Part of a small language model's weights: 1.68M parameters.
Each number is 50 + 12 x the weight over its row's rms, rounded and kept within 0 to 99. Layers, rows and columns count from 0. The size before them is the row's rms in percent of the matrix's.

# layer 6 MLP up, 320x128, rms 0.11, rows 243-261, columns 0-127
101:54 56 52 58 48 49 57 61 38 50 63 36 43 47 47 52 41 51 53 59 38 29 58 80 44 35 66 44 41 35 54 23 44 63 40 37 40 36 48 53 68 60 65 37 47 71 55 33 36 53 49 46 67 34 60 59 57 61 57 54 46 32 59 82 42 57 84 57 68 35 46 51 37 33 52 53 56 62 39 43 45 47 51 42 68 48 37 40 57 56 56 39 45 43 28 59 48 61 48 64 54 53 50 70 35 60 44 62 51 24 31 56 27 48 49 60 70 48 64 40 67 52 38 49 74 46 42 53
093:53 41 49 39 35 48 53 55 53 46 58 60 56 75 55 36 44 71 65 61 58 46 33 50 60 48 54 42 52 40 39 13 58 69 67 41 52 80 39 37 44 45 55 29 53 54 44 68 41 55 31 35 70 31 46 41 30 47 45 54 40 53 49 47 34 58 63 52 60 45 58 42 32 56 53 49 55 51 27 50 59 72 53 50 49 42 42 50 57 58 52 68 82 43 47 59 61 68 52 56 48 59 59 76 32 79 33 41 37 43 50 37 45 47 42 70 52 43 48 39 57 40 35 56 63 38 58 67
102:60 37 21 71 49 59 42 64 53 57 37 49 37 74 40 30 54 53 43 36 38 60 46 66 28 61 54 60 49 36 42 63 54 39 52 47 53 39 59 34 52 74 46 31 65 63 40 42 29 38 62 52 55 26 39 51 57 46 50 73 71 63 39 51 54 49 42 60 33 46 46 37 64 54 49 68 41 38 55 56 49 50 47 57 53 68 40 59 39 74 56 42 54 45 35 53 42 42 66 37 54 62 81 47 70 36 41 54 57 56 53 54 61 37 83 55 39 48 52 53 57 54 34 48 42 33 59 29
092:59 73 46 53 50 36 51 40 36 53 46 47 44 43 60 48 44 39 47 75 53 55 53 53 36 62 61 77 41 46 36 57 51 43 52 61 48 59 47 66 35 60 55 43 33 80 64 63 54 62 71 43 39 45 54 33 46 50 57 24 73 46 58 60 68 54 56 63 52 53 55 25 22 58 50 54 43 65 76 46 44 50 43 59 38 46 61 63 56 54 72 52 57 58 58 66 37 54 44 36 29 43 27 45 43 61 41 39 50 58 53 56 44 77 57 53 56 38 57 33 63 25 52 49 66 72 58 50
094:42 31 51 52 41 42 47 31 19 20 63 51 41 31 62 36 61 59 63 61 52 35 37 49 66 45 56 41 70 67 55 20 58 48 65 42 60 26 56 47 39 45 54 48 60 27 41 46 60 57 35 29 58 20 54 53 28 36 54 63 60 55 29 41 48 37 29 49 46 47 42 52 52 34 47 55 40 55 46 68 39 48 52 57 35 50 49 65 36 47 38 70 49 62 45 42 50 59 50 57 72 57 50 39 58 43 61 45 29 55 46 59 70 70 55 59 58 52 61 46 68 55 57 55 45 40 60 35
113:48 32 49 52 50 49 40 51 62 57 69 53 36 35 62 66 47 49 41 37 52 66 50 42 42 51 62 57 74 65 53 61 43 56 47 44 46 35 62 27 46 42 55 66 68 44 51 75 62 58 58 44 38 50 44 53 18 52 53 51 45 56 52 45 47 37 56 70 46 45 43 38 37 61 49 60 50 40 36 60 45 39 50 48 45 65 63 47 49 81 44 35 51 42 70 72 11 51 76 47 43 52 30 62 58 58 80 44 62 29 54 46 50 40 53 68 57 39 41 71 72 58 46 60 46 58 55 59
114:61 50 41 29 43 46 50 50 51 39 68 55 57 44 54 62 64 41 55 60 33 78 55 62 52 60 78 55 50 45 40 49 49 61 51 54 63 48 31 59 63 39 30 46 48 54 53 58 57 57 48 64 53 59 55 53 51 50 46 59 21 31 39 49 55 32 58 64 54 47 36 38 45 68 25 41 56 68 45 55 57 35 65 44 36 20 55 56 57 58 39 34 47 39 36 65 59 53 54 47 52 47 49 49 30 68 37 36 57 68 77 45 59 56 47 52 60 50 42 63 27 42 84 80 50 67 58 59
105:42 74 52 49 16 46 45 60 52 33 43 60 44 54 66 60 68 44 46 43 43 37 63 53 49 66 57 52 51 33 80 65 58 36 68 51 52 55 45 64 59 34 43 59 74 73 47 51 51 58 45 59 74 45 60 88 54 47 46 46 58 57 64 57 47 56 50 51 45 59 68 39 51 51 58 45 41 49 71 68 40 45 43 51 60 42 63 13 42 55 53 59 63 40 37 54 39 61 45 36 65 58 58 48 51 57 61 55 51 49 51 42 26 43 42 40 59 36 44 32 41 48 48 39 76 53 67 64
097:66 54 48 51 53 40 56 57 34 48 42 39 72 32 81 46 47 32 55 65 49 62 55 50 58 69 49 51 45 42 24 64 75 63 52 78 49 43 53 45 37 30 53 32 49 64 75 64 39 48 62 59 63 34 46 47 45 42 38 36 38 51 49 55 63 48 53 65 53 29 39 61 48 45 51 62 71 53 61 54 51 44 60 46 52 48 43 66 65 65 65 47 47 46 41 66 51 43 39 44 30 60 48 61 33 34 62 42 57 50 56 61 39 67 23 35 61 35 48 43 63 50 68 67 54 60 59 23
098:54 63 47 71 58 28 41 55 52 49 46 60 39 51 69 75 36 39 51 41 34 40 67 47 52 60 67 53 55 49 47 62 50 48 31 58 49 56 58 39 73 46 64 74 58 70 46 48 55 56 47 26 62 46 63 53 48 62 64 53 54 44 53 56 52 47 38 57 38 56 49 24 70 76 80 42 35 40 47 48 43 52 45 46 64 77 49 53 45 52 56 53 54 30 42 33 42 42 54 57 53 54 25 88 50 59 51 51 71 44 48 45 46 61 59 45 45 39 42 45 55 60 26 78 41 35 52 49
093:38 66 53 39 45 48 34 48 43 34 26 55 46 49 58 43 41 56 37 47 58 37 56 58 56 70 48 42 49 71 50 58 62 48 49 64 43 41 62 46 61 62 32 47 54 51 66 66 45 44 41 49 59 47 61 54 52 38 60 39 76 46 60 47 45 54 67 52 73 57 49 55 55 48 69 51 61 48 81 53 65 56 50 43 43 67 14 34 52 66 61 42 52 36 51 60 40 60 15 44 60 63 40 59 36 51 55 42 38 38 28 17 47 51 54 44 36 45 53 60 71 37 48 45 21 71 51 53
098:42 67 58 53 50 49 47 61 62 54 41 64 37 52 57 48 43 44 44 39 56 46 48 69 59 47 31 68 47 35 58 53 34 40 77 49 43 28 48 52 51 36 47 30 30 29 59 53 73 46 54 30 57 59 58 64 43 61 57 39 58 38 60 51 76 68 56 26 40 52 74 31 46 57 61 36 44 33 53 31 37 39 43 56 40 51 63 65 72 59 62 38 49 56 53 52 68 54 51 43 49 50 33 71 35 53 73 50 54 61 60 60 39 55 76 75 61 54 51 45 45 46 54 26 36 53 42 61
103:60 46 72 60 58 50 49 11 49 48 52 42 40 51 55 66 53 59 46 62 41 62 53 29 55 53 42 42 55 34 62 57 62 74 27 62 36 56 53 25 74 58 56 52 53 50 43 65 47 40 39 51 32 51 44 51 71 49 44 71 30 56 68 39 61 33 58 60 42 52 41 47 49 60 53 44 31 32 44 45 21 52 55 40 40 66 41 44 51 59 49 66 43 48 49 34 64 70 46 47 46 54 42 51 41 54 41 32 73 52 61 24 70 30 54 59 34 53 50 57 58 50 43 53 58 27 36 42
105:38 46 77 38 43 41 65 36 28 63 43 72 55 33 54 43 43 47 40 50 61 37 66 69 30 46 48 51 40 36 66 66 52 50 51 51 48 42 53 53 40 51 52 52 59 42 67 62 56 46 40 72 51 27 64 75 53 39 41 48 64 43 57 60 41 54 34 54 56 56 59 16 49 44 35 58 46 41 52 54 31 16 31 54 63 40 48 62 60 48 47 67 57 49 54 24 46 36 46 55 32 51 75 49 45 64 53 34 62 50 48 55 55 53 52 63 58 64 51 54 77 42 31 47 58 30 40 59
096:53 48 43 68 46 79 55 45 56 35 83 66 58 53 61 51 54 57 49 44 36 41 61 40 55 43 39 61 56 20 49 34 61 66 61 35 71 53 55 53 47 47 61 57 62 47 42 40 36 56 57 66 56 38 27 56 32 53 46 54 49 56 39 56 27 49 32 72 36 34 57 40 68 34 47 31 50 54 29 56 57 50 46 59 39 56 41 47 29 30 65 39 63 60 66 63 31 37 61 51 39 50 57 47 37 39 59 43 58 56 58 43 72 61 68 42 38 61 50 41 37 52 70 37 42 61 64 40
106:54 46 51 44 53 43 41 54 14 52 33 60 57 47 49 51 39 25 67 48 52 60 42 50 37 50 12 37 52 42 45 49 60 68 63 47 59 53 50 36 30 36 47 51 41 57 64 68 33 54 48 49 42 45 30 34 48 60 41 30 30 41 44 55 66 54 52 55 29 47 43 44 37 47 37 61 46 45 44 58 51 56 46 37 53 07 33 54 59 56 61 69 56 47 42 38 40 45 54 60 51 36 38 30 50 40 43 26 60 57 47 60 72 39 45 53 62 42 55 62 65 60 61 26 52 41 66 49
087:68 32 59 57 53 47 41 47 50 47 61 75 46 52 59 56 69 26 61 34 69 52 40 50 62 57 56 49 43 66 36 62 51 51 41 57 39 50 49 58 79 57 53 60 46 41 31 41 40 28 42 60 46 54 50 61 61 57 62 47 48 63 68 40 76 45 42 57 34 37 59 54 45 52 44 40 47 28 30 49 44 73 26 17 61 45 77 59 54 63 40 44 40 55 52 60 56 24 38 35 34 66 53 21 55 46 38 59 40 35 30 34 58 50 42 46 43 48 53 50 54 53 56 53 65 51 49 42
100:72 56 50 73 45 46 54 38 63 33 70 58 36 46 56 46 52 53 67 47 44 68 40 47 35 66 51 55 50 39 53 45 54 45 39 37 45 76 39 49 44 48 60 54 64 53 40 39 54 46 44 53 50 36 52 37 47 57 47 68 41 53 65 41 61 40 65 61 49 57 46 56 47 26 34 63 59 19 40 38 28 67 55 66 51 53 38 39 45 63 55 36 77 66 63 57 34 69 63 67 55 45 53 62 48 33 44 44 51 48 65 53 62 61 66 39 61 41 51 31 35 11 47 35 42 53 59 30
105:42 32 34 62 44 34 49 65 51 54 45 19 45 57 62 76 55 58 43 72 53 47 52 47 46 51 35 61 19 52 51 64 43 51 52 67 43 23 53 39 63 51 60 46 55 60 66 59 55 51 41 48 49 35 56 30 52 53 51 49 34 64 42 20 64 39 43 54 57 58 50 51 46 50 40 46 57 52 54 56 42 58 48 34 53 53 53 60 69 57 30 56 27 39 57 45 47 39 62 74 76 41 58 50 52 77 27 51 54 47 56 45 39 72 35 57 38 46 62 50 52 56 38 72 62 22 42 64
# layer 6 MLP down (transposed), 320x128, rms 0.123, rows 243-260, columns 0-127
106:47 56 23 40 58 39 38 49 41 53 39 42 58 51 72 55 48 50 53 47 66 58 52 63 50 47 28 48 41 59 75 71 40 58 74 62 63 50 61 45 41 25 57 61 65 44 39 46 37 44 57 48 49 45 50 56 64 38 53 40 40 40 41 19 49 32 51 39 59 41 54 53 59 52 65 57 42 59 54 61 44 60 38 42 26 49 48 74 34 37 23 63 41 32 69 27 59 64 43 43 80 58 74 51 45 52 53 30 44 52 46 34 46 50 61 69 51 70 47 53 54 54 53 49 53 67 42 36
095:72 63 45 56 54 50 48 34 51 52 51 35 49 32 57 49 41 60 47 39 54 61 63 58 49 47 38 60 39 49 40 54 41 60 42 75 36 54 78 60 55 58 45 58 54 53 58 51 66 66 63 46 31 60 47 37 48 58 56 45 37 37 56 63 49 43 52 52 51 47 77 47 61 39 30 46 30 62 68 69 57 27 46 71 51 42 61 36 61 72 33 40 50 45 46 49 55 33 43 73 46 42 35 36 66 40 60 79 49 48 38 53 37 37 70 41 30 56 41 81 40 43 37 35 45 72 50 43
105:40 79 56 35 46 51 58 39 62 46 40 57 57 51 56 62 38 40 54 51 42 66 31 50 64 53 35 57 53 48 63 50 47 34 51 36 26 56 51 59 48 68 53 61 36 58 29 56 45 56 23 69 51 79 42 47 62 54 44 47 61 59 59 75 38 79 56 49 47 57 43 74 45 68 54 59 42 36 49 32 45 62 47 43 49 35 43 27 62 62 39 30 43 67 86 56 29 51 50 46 50 43 56 42 52 60 54 42 54 56 65 56 46 53 54 40 63 35 53 51 69 65 49 27 50 36 39 52
094:59 43 47 66 57 49 28 71 36 63 49 52 46 34 30 56 37 56 62 64 52 58 29 43 65 50 51 45 40 41 70 56 41 57 57 53 45 43 57 45 58 51 56 75 48 37 27 50 45 45 42 61 27 54 60 63 58 59 49 28 55 53 63 52 37 68 37 57 47 58 52 67 59 49 43 30 54 33 33 33 54 43 35 39 66 55 65 38 50 50 66 33 45 52 46 37 72 68 26 50 83 49 59 42 54 36 55 34 57 45 37 63 56 45 57 67 52 49 32 40 41 60 38 40 64 26 29 51
097:47 56 41 31 41 26 47 40 71 69 44 54 50 57 47 35 55 54 42 49 58 47 53 47 24 36 72 42 46 76 43 59 48 65 47 76 51 83 41 31 61 44 34 53 73 52 71 42 48 51 41 38 46 66 54 55 42 45 41 62 57 45 66 60 46 51 40 67 65 40 49 29 35 48 50 34 52 60 42 43 44 49 45 59 54 56 50 44 44 42 36 63 32 40 75 49 47 51 39 33 45 38 55 61 70 60 41 45 48 28 65 57 45 56 63 57 64 47 53 64 42 72 50 18 38 55 44 65
111:60 44 49 41 55 73 49 39 50 63 46 61 50 56 71 35 66 58 36 36 43 59 52 53 46 58 60 68 43 46 49 56 45 61 47 65 44 35 14 53 55 59 52 63 67 75 51 72 44 66 72 47 21 46 25 49 49 48 49 62 49 82 53 50 38 53 46 43 37 36 50 21 50 46 51 47 65 62 34 66 59 55 35 57 41 42 77 62 23 63 35 54 44 53 39 47 47 50 63 47 40 41 54 40 47 37 51 61 40 31 34 44 40 48 47 54 42 39 62 52 56 49 50 40 50 53 54 23
111:35 48 57 51 55 29 56 44 28 44 48 35 50 19 54 42 66 62 52 70 56 40 51 29 64 44 75 58 56 43 42 50 64 52 51 59 51 32 68 40 70 55 61 28 31 44 63 33 46 53 38 38 43 40 70 55 49 39 40 54 64 41 39 42 59 59 54 43 53 50 62 55 29 45 50 65 55 67 81 57 30 26 39 40 51 39 45 43 47 36 47 34 48 49 52 58 49 48 54 51 64 71 54 67 63 71 35 56 63 42 70 60 42 46 41 72 70 72 47 54 52 48 58 55 63 53 39 46
091:56 53 61 34 55 72 49 54 58 38 44 39 53 65 60 46 49 57 51 61 39 59 51 62 37 68 63 44 56 30 54 31 54 36 55 75 30 44 04 46 47 41 60 45 58 50 39 46 34 52 57 39 56 43 74 42 47 29 49 54 40 45 63 57 33 57 43 50 56 56 65 45 47 39 37 62 41 40 51 34 14 49 65 76 66 69 47 34 48 48 54 51 50 50 35 62 44 66 65 60 54 68 46 40 50 52 52 60 44 46 47 43 26 59 30 47 44 47 65 52 69 35 52 46 54 74 43 46
094:59 63 60 41 67 46 44 60 27 56 58 43 59 78 47 43 44 51 56 40 28 56 43 54 57 42 46 38 52 46 43 70 47 54 66 49 72 38 50 21 42 43 41 46 62 52 37 36 65 55 42 39 67 41 53 64 80 31 46 44 55 54 51 61 57 63 40 54 73 50 54 63 41 42 31 69 64 41 49 49 41 67 38 46 39 39 37 60 55 48 52 43 45 55 49 57 66 65 54 52 45 55 61 53 44 33 29 55 47 69 53 68 37 73 44 54 37 65 60 66 57 38 25 41 77 39 72 41
098:46 49 40 53 42 50 50 62 48 48 61 46 24 46 48 68 53 52 30 39 54 38 47 49 78 49 69 83 48 43 49 48 39 52 68 55 51 53 57 63 53 75 58 49 19 42 31 42 36 54 51 39 50 51 52 60 42 68 54 66 45 54 47 31 45 34 43 56 36 34 55 23 35 65 44 43 36 47 43 41 26 51 60 64 59 38 65 61 59 35 50 53 70 62 60 64 44 50 60 44 34 53 39 38 65 57 51 25 58 50 63 25 50 51 76 75 63 52 39 46 41 47 43 56 35 46 47 46
091:56 50 58 35 46 55 46 48 37 35 55 72 48 34 67 42 37 64 33 59 38 58 66 19 55 48 50 42 46 38 42 56 51 46 42 70 52 48 85 51 47 63 59 44 41 49 46 72 48 56 51 34 68 35 99 52 70 50 57 57 32 51 64 37 57 35 48 49 42 50 54 58 67 47 56 49 37 38 48 29 58 49 58 64 66 50 73 54 30 62 44 43 52 55 46 64 59 51 21 52 53 47 65 36 48 56 61 58 42 49 81 50 61 56 52 54 57 46 50 63 40 39 49 42 52 52 40 46
098:52 38 37 61 45 52 45 70 67 42 46 50 45 50 38 58 55 62 52 38 48 54 45 34 66 62 57 55 54 70 58 60 51 58 44 20 50 77 14 39 48 43 88 40 41 21 33 45 53 48 56 46 47 64 38 47 47 27 40 49 40 53 28 52 63 53 44 55 48 39 40 56 26 78 56 57 67 39 50 44 49 60 54 48 63 30 51 44 42 43 45 52 61 62 67 71 43 55 75 48 39 64 64 33 43 49 42 60 62 55 44 51 53 61 48 56 65 57 31 56 59 48 44 53 66 37 47 44
104:50 55 40 29 43 28 54 56 37 33 53 81 53 32 51 38 65 38 55 49 40 34 58 47 54 37 50 48 48 44 43 50 45 74 55 51 62 46 29 22 62 44 34 43 40 39 50 58 32 63 27 49 39 53 39 71 48 23 34 35 47 48 32 46 54 56 45 55 57 45 46 51 38 45 58 65 70 73 56 68 54 47 40 60 42 48 30 59 51 48 42 53 42 61 62 36 46 72 78 60 61 45 50 47 34 55 51 51 54 43 77 55 56 34 39 40 61 47 76 55 55 43 65 51 39 47 69 64
106:41 47 25 47 47 38 44 57 37 42 51 56 52 62 30 54 46 65 73 29 56 40 49 47 53 34 55 43 62 44 39 50 36 65 42 62 64 63 31 29 43 64 39 43 46 54 51 34 35 55 19 54 62 63 48 53 39 33 39 49 39 30 55 51 77 42 61 52 52 45 45 42 45 51 77 53 50 57 61 66 47 67 36 39 63 53 41 57 32 48 55 65 56 45 46 43 50 46 23 40 65 57 38 65 56 71 54 48 36 58 66 59 76 69 51 55 20 39 36 44 59 68 54 44 38 59 47 55
099:47 40 61 35 47 55 50 36 27 49 42 43 53 36 38 64 51 56 41 54 58 48 64 42 25 39 55 36 47 36 67 50 49 47 42 53 51 48 83 54 44 54 44 72 51 70 38 35 30 45 35 55 57 59 61 47 70 58 57 52 62 43 58 29 37 55 45 67 46 74 55 53 41 32 37 55 52 50 69 56 62 57 65 57 30 41 39 51 75 62 45 64 46 49 39 49 58 65 40 50 51 43 47 39 63 56 35 55 41 65 58 48 45 55 46 36 41 43 01 30 59 60 57 51 60 75 57 59
102:57 50 73 38 55 48 47 58 32 53 65 50 56 52 53 49 46 53 54 38 37 54 39 56 50 49 45 54 50 58 48 53 61 57 40 45 49 66 33 55 54 48 39 42 47 44 47 39 75 31 55 41 59 68 60 72 62 49 44 39 49 66 37 44 50 50 56 44 32 63 39 25 39 68 54 66 45 45 44 16 46 62 33 49 49 61 31 73 31 59 43 35 68 76 44 49 50 64 62 60 68 45 57 50 38 61 54 31 45 33 75 81 42 60 35 67 27 48 34 42 41 63 34 52 48 66 58 41
093:41 50 51 32 47 49 68 39 35 49 21 60 48 61 44 59 46 54 45 45 28 54 45 48 48 63 43 47 56 56 51 41 48 45 49 57 52 64 41 39 31 57 53 34 27 43 54 51 25 48 37 27 63 74 63 45 40 51 31 54 37 31 58 70 61 58 58 53 76 61 46 65 46 40 56 59 28 81 66 50 43 44 44 59 56 64 55 31 48 44 62 83 61 60 46 28 66 55 61 63 58 52 68 61 63 56 45 51 54 48 49 62 47 42 34 33 48 56 17 48 42 52 39 52 42 43 51 59
102:60 48 60 43 48 58 62 50 58 50 62 47 62 25 34 65 66 70 28 50 40 52 60 63 55 37 56 50 58 66 69 47 39 45 54 47 56 44 73 60 42 49 43 68 51 40 65 48 23 56 64 54 61 61 54 59 42 45 45 54 58 31 41 63 38 44 44 50 68 56 51 46 55 43 57 58 38 65 40 63 60 40 50 54 53 59 70 49 71 53 54 65 36 25 16 46 58 45 50 34 66 52 44 28 50 80 52 53 56 52 42 70 56 41 55 70 42 83 37 43 26 64 43 47 51 60 49 61
# layer 6 MLP gate, 320x128, rms 0.107, rows 244-261, columns 0-127
100:29 32 45 32 17 49 57 68 36 56 32 27 51 64 57 54 73 74 39 40 45 49 63 40 79 40 44 30 60 40 65 51 47 45 61 44 48 57 35 62 37 42 74 53 59 48 51 41 26 57 47 56 58 54 43 29 50 35 36 51 47 42 49 61 50 51 44 22 57 52 53 48 67 57 37 61 70 43 74 52 48 39 59 46 60 48 49 55 51 53 63 59 51 44 54 36 39 39 47 36 51 53 29 65 36 65 54 64 38 77 42 39 48 65 59 50 44 39 52 61 65 40 48 50 69 52 48 57
105:30 57 46 71 42 56 55 44 51 44 74 70 44 51 42 53 58 56 49 53 45 65 53 42 51 41 74 55 41 42 41 45 46 59 53 46 50 62 35 54 37 66 51 50 57 65 46 35 46 50 57 54 60 54 45 37 65 39 48 84 69 35 61 39 47 57 41 69 71 31 46 58 74 32 44 40 43 36 42 31 32 29 73 51 42 24 37 49 55 43 53 39 34 73 47 56 54 63 68 47 59 44 72 63 37 34 44 38 46 77 57 45 45 42 58 57 61 59 61 48 50 68 68 63 43 38 62 56
097:42 54 57 45 49 53 40 30 58 38 45 54 49 40 37 67 84 43 44 36 57 54 56 57 56 37 57 23 42 41 40 40 58 44 62 61 43 52 44 43 33 57 76 37 50 42 37 46 43 43 62 54 56 54 47 36 51 28 47 31 44 36 62 53 53 22 36 25 43 38 55 60 55 40 62 72 53 61 39 43 51 58 60 71 76 49 36 18 40 45 61 40 44 52 59 39 40 55 54 48 53 39 47 34 53 36 26 47 34 45 43 59 51 49 38 36 50 53 31 50 82 55 35 67 38 50 44 50
103:52 43 56 63 55 36 46 54 52 30 70 54 43 50 57 30 63 55 50 49 52 46 46 79 45 57 29 19 47 69 33 48 42 37 51 59 62 48 41 48 42 43 41 29 53 52 44 43 50 45 36 64 41 74 47 62 43 45 44 39 51 59 53 61 66 41 55 73 53 80 52 51 73 54 41 64 70 66 38 67 42 44 53 38 44 38 51 41 65 47 51 60 24 42 41 42 47 55 66 56 56 61 44 42 57 61 52 50 49 72 51 52 64 27 37 42 56 50 71 50 50 35 31 49 65 54 47 87
113:47 62 48 62 53 40 49 40 65 33 71 58 71 44 54 37 49 58 46 52 49 51 44 71 49 45 25 54 58 46 57 36 42 53 56 37 37 65 32 62 77 50 33 57 29 50 54 32 58 41 71 61 49 45 52 60 62 28 46 50 73 28 53 34 47 46 35 72 37 48 59 44 53 39 48 40 46 36 54 38 60 60 26 51 50 38 38 62 50 39 52 52 37 67 41 27 58 50 63 36 55 41 58 25 47 44 32 62 14 39 58 44 70 52 47 47 36 53 62 48 32 53 33 61 51 60 47 42
107:53 49 56 62 49 55 58 65 56 49 79 47 72 50 68 64 59 54 53 71 47 51 39 56 44 50 59 35 48 49 52 50 55 63 44 61 37 52 23 57 63 38 43 53 24 41 39 63 32 55 58 23 31 50 36 79 39 37 49 42 30 29 47 52 59 41 32 52 63 61 35 54 22 43 28 40 47 38 42 30 45 46 51 36 45 42 44 53 59 40 39 32 48 63 55 47 59 61 57 54 40 45 62 30 28 35 55 56 28 65 65 45 61 59 69 61 60 47 61 63 58 48 46 59 41 47 41 44
100:38 38 60 48 54 56 59 63 63 54 57 48 56 67 47 32 26 49 37 54 42 50 59 28 65 47 38 33 45 50 54 54 53 64 32 32 47 42 61 46 45 58 49 50 36 70 52 56 29 39 45 65 33 51 40 52 50 43 56 73 57 48 42 65 70 51 47 54 83 43 24 47 59 55 57 76 77 59 48 59 62 23 48 46 48 58 36 54 61 45 48 42 31 49 54 60 49 61 44 42 20 46 46 58 34 44 37 50 57 56 50 58 52 65 63 26 29 52 71 61 45 63 59 46 35 31 46 35
092:49 70 44 48 46 61 55 39 53 51 67 58 41 81 33 40 55 79 59 35 36 54 52 42 59 37 31 43 58 54 61 57 26 35 65 36 58 23 41 51 63 56 44 75 57 48 27 41 44 48 50 38 53 45 58 69 61 43 32 67 66 43 38 56 49 77 31 59 63 39 59 33 43 36 36 51 46 52 40 53 44 44 40 50 39 37 48 48 41 30 51 40 53 57 45 40 54 71 57 38 61 60 50 46 53 37 41 59 22 53 56 39 48 57 58 57 26 57 56 68 47 40 35 41 70 64 41 56
092:42 51 55 72 41 48 45 44 40 62 58 50 54 70 43 60 48 58 62 38 47 44 31 56 47 35 53 46 44 49 51 62 59 58 37 49 08 49 48 42 55 40 41 57 39 68 57 55 41 61 50 38 47 40 48 62 34 49 47 40 51 30 49 62 53 63 36 61 52 54 36 53 63 51 71 44 54 60 52 47 42 63 51 40 48 69 28 60 73 44 59 62 43 50 24 34 44 58 38 59 62 68 49 63 48 46 52 58 50 37 06 72 32 41 62 42 33 55 49 70 73 48 30 74 55 48 48 52
093:40 62 38 47 60 57 42 44 17 50 37 55 52 55 66 46 22 56 38 37 56 41 44 56 35 68 52 59 61 46 52 44 55 48 32 52 38 34 53 40 34 48 46 52 38 48 44 55 22 51 40 54 61 56 58 60 44 15 38 55 60 48 63 56 44 37 57 55 68 36 42 63 55 32 56 44 56 72 41 44 52 39 42 76 35 66 31 31 44 60 59 25 52 33 53 57 38 45 54 55 52 53 55 58 41 49 41 59 30 41 24 36 55 54 55 51 24 67 56 61 69 33 53 42 45 66 43 38
100:41 53 52 49 43 65 57 47 56 50 68 46 61 49 63 53 63 51 50 73 41 52 40 89 41 31 53 36 54 51 62 43 69 53 31 43 49 45 44 49 49 53 63 62 52 62 63 60 29 49 64 23 63 52 28 39 67 51 52 60 51 47 16 24 40 31 57 49 34 55 47 56 38 19 42 55 46 44 44 48 31 66 53 38 55 51 38 46 62 36 41 66 53 63 28 27 52 42 46 53 41 54 56 59 60 36 58 35 41 45 52 44 58 43 42 24 43 40 49 53 57 40 50 56 56 26 67 56
102:86 36 44 42 41 37 58 36 46 56 25 28 51 55 51 43 20 45 21 56 63 66 54 41 40 41 53 59 34 33 53 35 35 25 39 52 37 31 49 46 27 33 72 43 41 70 53 34 52 46 52 45 40 50 41 42 48 40 58 43 55 50 61 30 70 38 44 45 49 55 36 32 62 51 47 64 33 59 35 52 47 40 50 62 53 43 55 50 51 48 55 36 44 54 55 34 70 56 38 63 54 46 48 64 35 61 52 56 23 32 51 73 55 33 61 58 49 53 44 50 52 64 45 43 60 45 58 57
107:59 43 71 47 32 35 69 73 65 31 46 52 72 60 40 50 52 73 57 44 57 43 48 77 48 53 44 56 51 68 54 46 46 50 62 50 52 58 27 46 67 56 40 64 53 44 46 37 39 49 35 44 48 37 49 84 39 33 37 53 40 39 65 55 77 54 57 53 47 45 57 49 75 46 38 37 69 61 56 36 50 44 60 50 41 41 50 58 44 56 36 52 43 59 50 68 77 57 50 46 49 54 63 30 43 61 53 63 43 30 44 48 24 65 60 49 48 42 41 64 46 35 44 70 20 55 46 54
097:61 53 61 62 35 84 48 51 62 39 42 47 29 60 59 44 62 52 39 45 72 56 48 55 55 50 67 67 51 40 62 62 64 50 55 46 44 66 37 53 52 30 55 32 64 54 73 46 57 55 34 75 45 44 38 49 50 32 51 62 54 39 38 47 35 41 50 48 35 51 46 42 55 58 09 56 52 55 50 60 46 42 44 47 50 34 44 52 75 56 51 72 57 51 51 41 44 50 72 48 35 67 39 50 26 50 50 46 71 28 58 61 58 30 52 58 57 61 81 35 48 37 40 54 59 37 53 42
102:61 73 36 58 56 74 79 51 74 64 52 41 70 58 19 40 50 59 34 33 54 80 56 58 41 54 35 58 48 43 29 45 37 53 45 58 49 56 22 43 45 58 35 54 33 42 53 42 37 47 49 62 45 50 40 71 57 47 50 43 76 36 39 52 50 42 46 61 32 35 53 54 54 43 47 35 44 40 28 38 54 55 33 48 42 44 57 43 42 46 43 36 38 53 41 47 61 47 49 49 61 38 47 35 64 40 63 45 48 30 57 51 74 33 50 43 47 69 55 58 22 50 42 61 45 59 33 53
093:58 43 59 43 55 19 58 23 41 43 35 53 37 39 45 35 59 59 42 44 63 50 22 58 39 54 54 33 38 48 52 48 54 65 70 33 30 44 55 49 26 78 69 30 61 56 52 46 60 43 53 51 39 42 32 53 44 52 63 51 48 46 70 41 28 58 44 36 46 67 45 46 39 60 53 52 50 45 45 81 55 42 52 60 73 62 53 63 33 55 53 68 36 48 34 61 45 62 46 50 61 70 61 64 47 46 57 42 46 72 54 56 51 31 21 46 61 44 36 40 51 55 51 49 54 36 58 66
105:51 56 58 50 39 60 60 49 39 33 57 43 38 55 81 55 65 45 61 62 57 55 50 43 58 65 48 54 52 65 72 59 46 32 30 56 38 70 53 45 61 29 41 36 49 50 50 67 45 67 46 23 54 49 45 66 58 30 43 56 51 35 47 30 66 53 22 60 36 76 41 69 51 43 23 61 29 38 39 50 41 37 81 52 48 53 65 51 60 46 58 58 51 59 66 60 46 61 56 54 53 49 41 60 62 66 46 55 37 67 67 33 37 64 39 34 52 39 45 55 47 48 53 67 41 37 51 45
110:57 51 57 38 46 57 72 56 38 52 34 51 75 42 50 22 34 72 52 33 40 67 48 47 45 44 45 25 37 44 47 53 38 60 48 54 42 63 35 30 20 42 62 82 47 60 62 54 26 49 64 45 45 78 36 64 57 50 58 39 45 44 36 26 36 51 45 37 47 41 40 49 62 56 48 25 54 51 47 47 65 47 65 53 56 41 45 48 39 23 64 57 48 50 48 49 76 51 45 37 33 62 58 55 49 50 45 59 43 57 34 54 49 43 60 43 59 28 43 60 42 50 51 50 28 55 40 37